Part of a small language model's weights: 2.51M parameters.
Each number is 128 + 32 x the weight over its row's rms, rounded and kept within 0 to 255. Layers, rows and columns count from 0. Numbers have three digits each. The size before them is the row's rms in percent of the matrix's.

# down: layer 8 MLP down (transposed), 384x96, rms 0.108, rows 81-94, columns 0-95
# up: layer 8 MLP up, 384x96, rms 0.149, rows 82-95, columns 0-95
down81 075:162150157095168118075180134124132115174128080148051120185165135138132161133127126067149172112142145146162102143117143104121148167133143101118106130186149108137116062111222116132063142103190126168119106152158112134125092112065126210107085105133161114098089103086149141123128149095096139163
up82 096:157149146123128138124106159094116121164128110146091122171179207081103046097103075100155158092113161170151127104133133153138080140145148145133112140103092148139145103018121073105116086109138042132179132191134148131165138100126140174126112139122155144148081113191125111108083125134150116159
down82 079:115118151138185137091100090168117126069096106104174106150066113134154117099085119106113142168154108128167165135151135171103134159155110155074087232150122105131091158147107141130159180098120178140119101134150079124103091121079129177145131097076157114087133150097092183154194175117111142079
up83 103:156122118154074118029127175191100126154139105111139166127084159144183119099089114114162137124139128129119144132115139124071101184165131147101127130093126100158165167112114086141071100136043070148115187155112094108160112140160143137113128093103146117166122176087130130040082150159150147103
down83 110:106144109178145145088153142122119195135142112160089149145112128122112148148131182112148084171151160199110167135137191112107162185133084086154042147131075080163122136161075131116177079111122147120077137182113073156113141115135074104073175116151102162100115133121141127083111175157138117111
up84 088:132140139126121088128118112128115125149154089136102124115178185119211069173110084069140104153175098199193093209118114134118127164106163161056153097052135122157124132105092100147131113171151106150197114137159172143150157118141139066132118122105099107123078135124097130128095132146135118095
down84 082:090149118161104168155156162123139119106159138143107154114058092090106183065101174148172147118123141118152153138144123098165117123175100079171145154199153113118073120156155148157157130075129073173101143091128102161108115154055130167123132123075099131126145141093146169119133084130034110177
up85 110:113140098168067152080160165132115134166105053078146162104163183117141134148080076094108089197133188117166161139112134142129108099156142086107186168139132118136218109158131104120175132109107124116150128167143112108141142116121125077105114186129113068097072153156121121093106170138173162124
down85 095:129164173109119133065155178088129121149174128108099132122116155118124075144103117158118128167106108108173135131139107107172111097144158078101091161109177110110083099141174168161113139117137159129234140119053165079108143104227134085069085149102141119147111101117116157169122146090116138152
up86 091:111130087139105100085134130118083141154103130165117121135082170111158107177129101147151129155116170146168101109132132118112102158169079152135164109088129124157209159186142090126107113185092021146071135172153163123111125127167130166096129108110131093155142213115121147130089171161175096076
down86 095:129108175147126177136131154131177114164095156103140145155158129122151076186120154110153152101196143165146111150129133094102192096080099104144113121167122175113096109120100216127099131092147126105120132102096098105117106132135096164103161142063171166156076063156189089083142137095058146113
up87 079:138152125128141094148106118138103130094124151138172166184097121138199100125119127164142113115175112147157164211123137089118110189101159106137132050068121154119186105089114110097085157233153115125153147092160143063165114109096143112149192128136118123159096141144068138101136155119134107094
down87 078:141162083081164156082099086112072167085084128117135083143072143078115126156107112145085084130121151129151195112119190137157175134099113137133132058136134147137137138106154156129119150196138134112116113088135083137188163118090133154129157202172105099154086139171052155130161116103155123088
up88 089:172141107136122137108163109080110134133045123175092140142075177108145054146123146150096167147200092165135139221113094147119105142156149120155150071141170147133168150095088086083064109106118103116136176114120205075160111102143141163146138116124114133139160116159097151142125122120117081101
down88 087:128187119111120156151128130154080090136173159149128163159072138125083103105124190102181133169120095144162137075066084083114112131063135127088133147130150095139162144147176094140186168139131160116106128132075119097134172133081127165135121156107127123149174097167113173209109133047081119130
up89 109:094152140126094122106176145148069120150115136149118168160109129130147081170108123153153114135107179136168176148094121114084066116165120192095152143131070139170154148134116069087097131190134089082085171107093133065156107129158147107125144101100157094151056174127119153089119178172161172088
down89 081:157107131191139117139079117184132153098143151102122098089124099148123151167094214123125129129096158127131109140118103058104154137117150075131115169137128093146083126172087158169108149112126079139164044081095114163171157119153108154180137082062107182173131143144151148160087079076132127130
up90 087:079122140159081112086155150119082156145095128143138131134049125092197146090133111132131057136134099164173124137109061142141082177126157111146143080152074107175146158111127120122198093110145098147102144132145180150115124155171122116113126085139108118113118138130107159108099237142175182108
down90 100:097139066150121166068174182167240101111184127111127155153087153179129117115084154157125119133172098133131089154144154133114104106137117134134133133137109130056129163130129159084140158196092173114119093119153113079115124104069159121091131078112122110135144083151078089068127147119093146158
up91 082:088139131169108080139131140120044164152118150158156121159133173095158109151132117144158114124135166161127158116089063164096145110128156141125109072124084104194148188117113102143207103124118068117117144154126175121127127131187115143075153118106123133128104163059138166076154185180151163072
down91 096:097144075135082116169157127188171105118116092188104155135127144178152115191126128138132168130183129138178136077108141128049114137068126154098118085125079154093114136160161068110124138206131145117162157111094125123117132123112101127117138118131095162182145088162077060187091146119114159092
up92 099:097156135134114120181199132135116126143089103171169133131128154112142114131143126174111149068111180139083187112124132044094139088167127171126084133105076126125173169098088103122125185172089133113116149167088091130138062094089127175153121182127151104142103143144199146078136125121107187102
down92 083:152090082120195108109147112107110126121133098110110145133131153155092150121161093147137104204121144145119147155067079130125113154066164063186107129145160100126167125131126065102173156075192160185100100112123136107121232135135137146134046126144102130109139159118117160152141131075138096138
up93 105:122130130134138062101139132119102135173112144127103115091187182124184170117119139105123115079106140163117146042122123090099102074173145158117114173144061137148127183182158097134126098096133086124058115244156106144113102087148136115085138128120148126148124148133166150091138147180148167127
down93 111:107157159113092054084178140177156106142101088172176136131143108112144122156099166147171110067093105103145144126182199143132095153070116110072176113106100126153136118142142095139120140124112106114086128200073081111112084095081132092133173127131198154170151152149087128142116108130180143159
up94 100:133142095138042102091160145213082143106116149160104181122096135155131059112069086174119168118174184147107099134093125111062132108144115145117143180142114121165132153196154088123106123207088111110140159145141105134132085104157137140117119120105120097183119155168128179071131137147138125116
down94 110:127212146081128171092151131141168071093096126057106098141135136103152154101065084138194162119083150135195138144147148139129112110108108151115149084127149216112135141164150115104086130099166157104141080115117137102137070155126163155161148130099141056152127129138066147115177105118167139148
up95 094:143138165166159154131113151055110137123135088093151120132159137127072162131131125155136087150092122109155158109101119161079109100206120144135096158150139122123147153107101085048151121086140087119164131110090235100150092116161140154085104190145125118105061164123182141094117178167170121136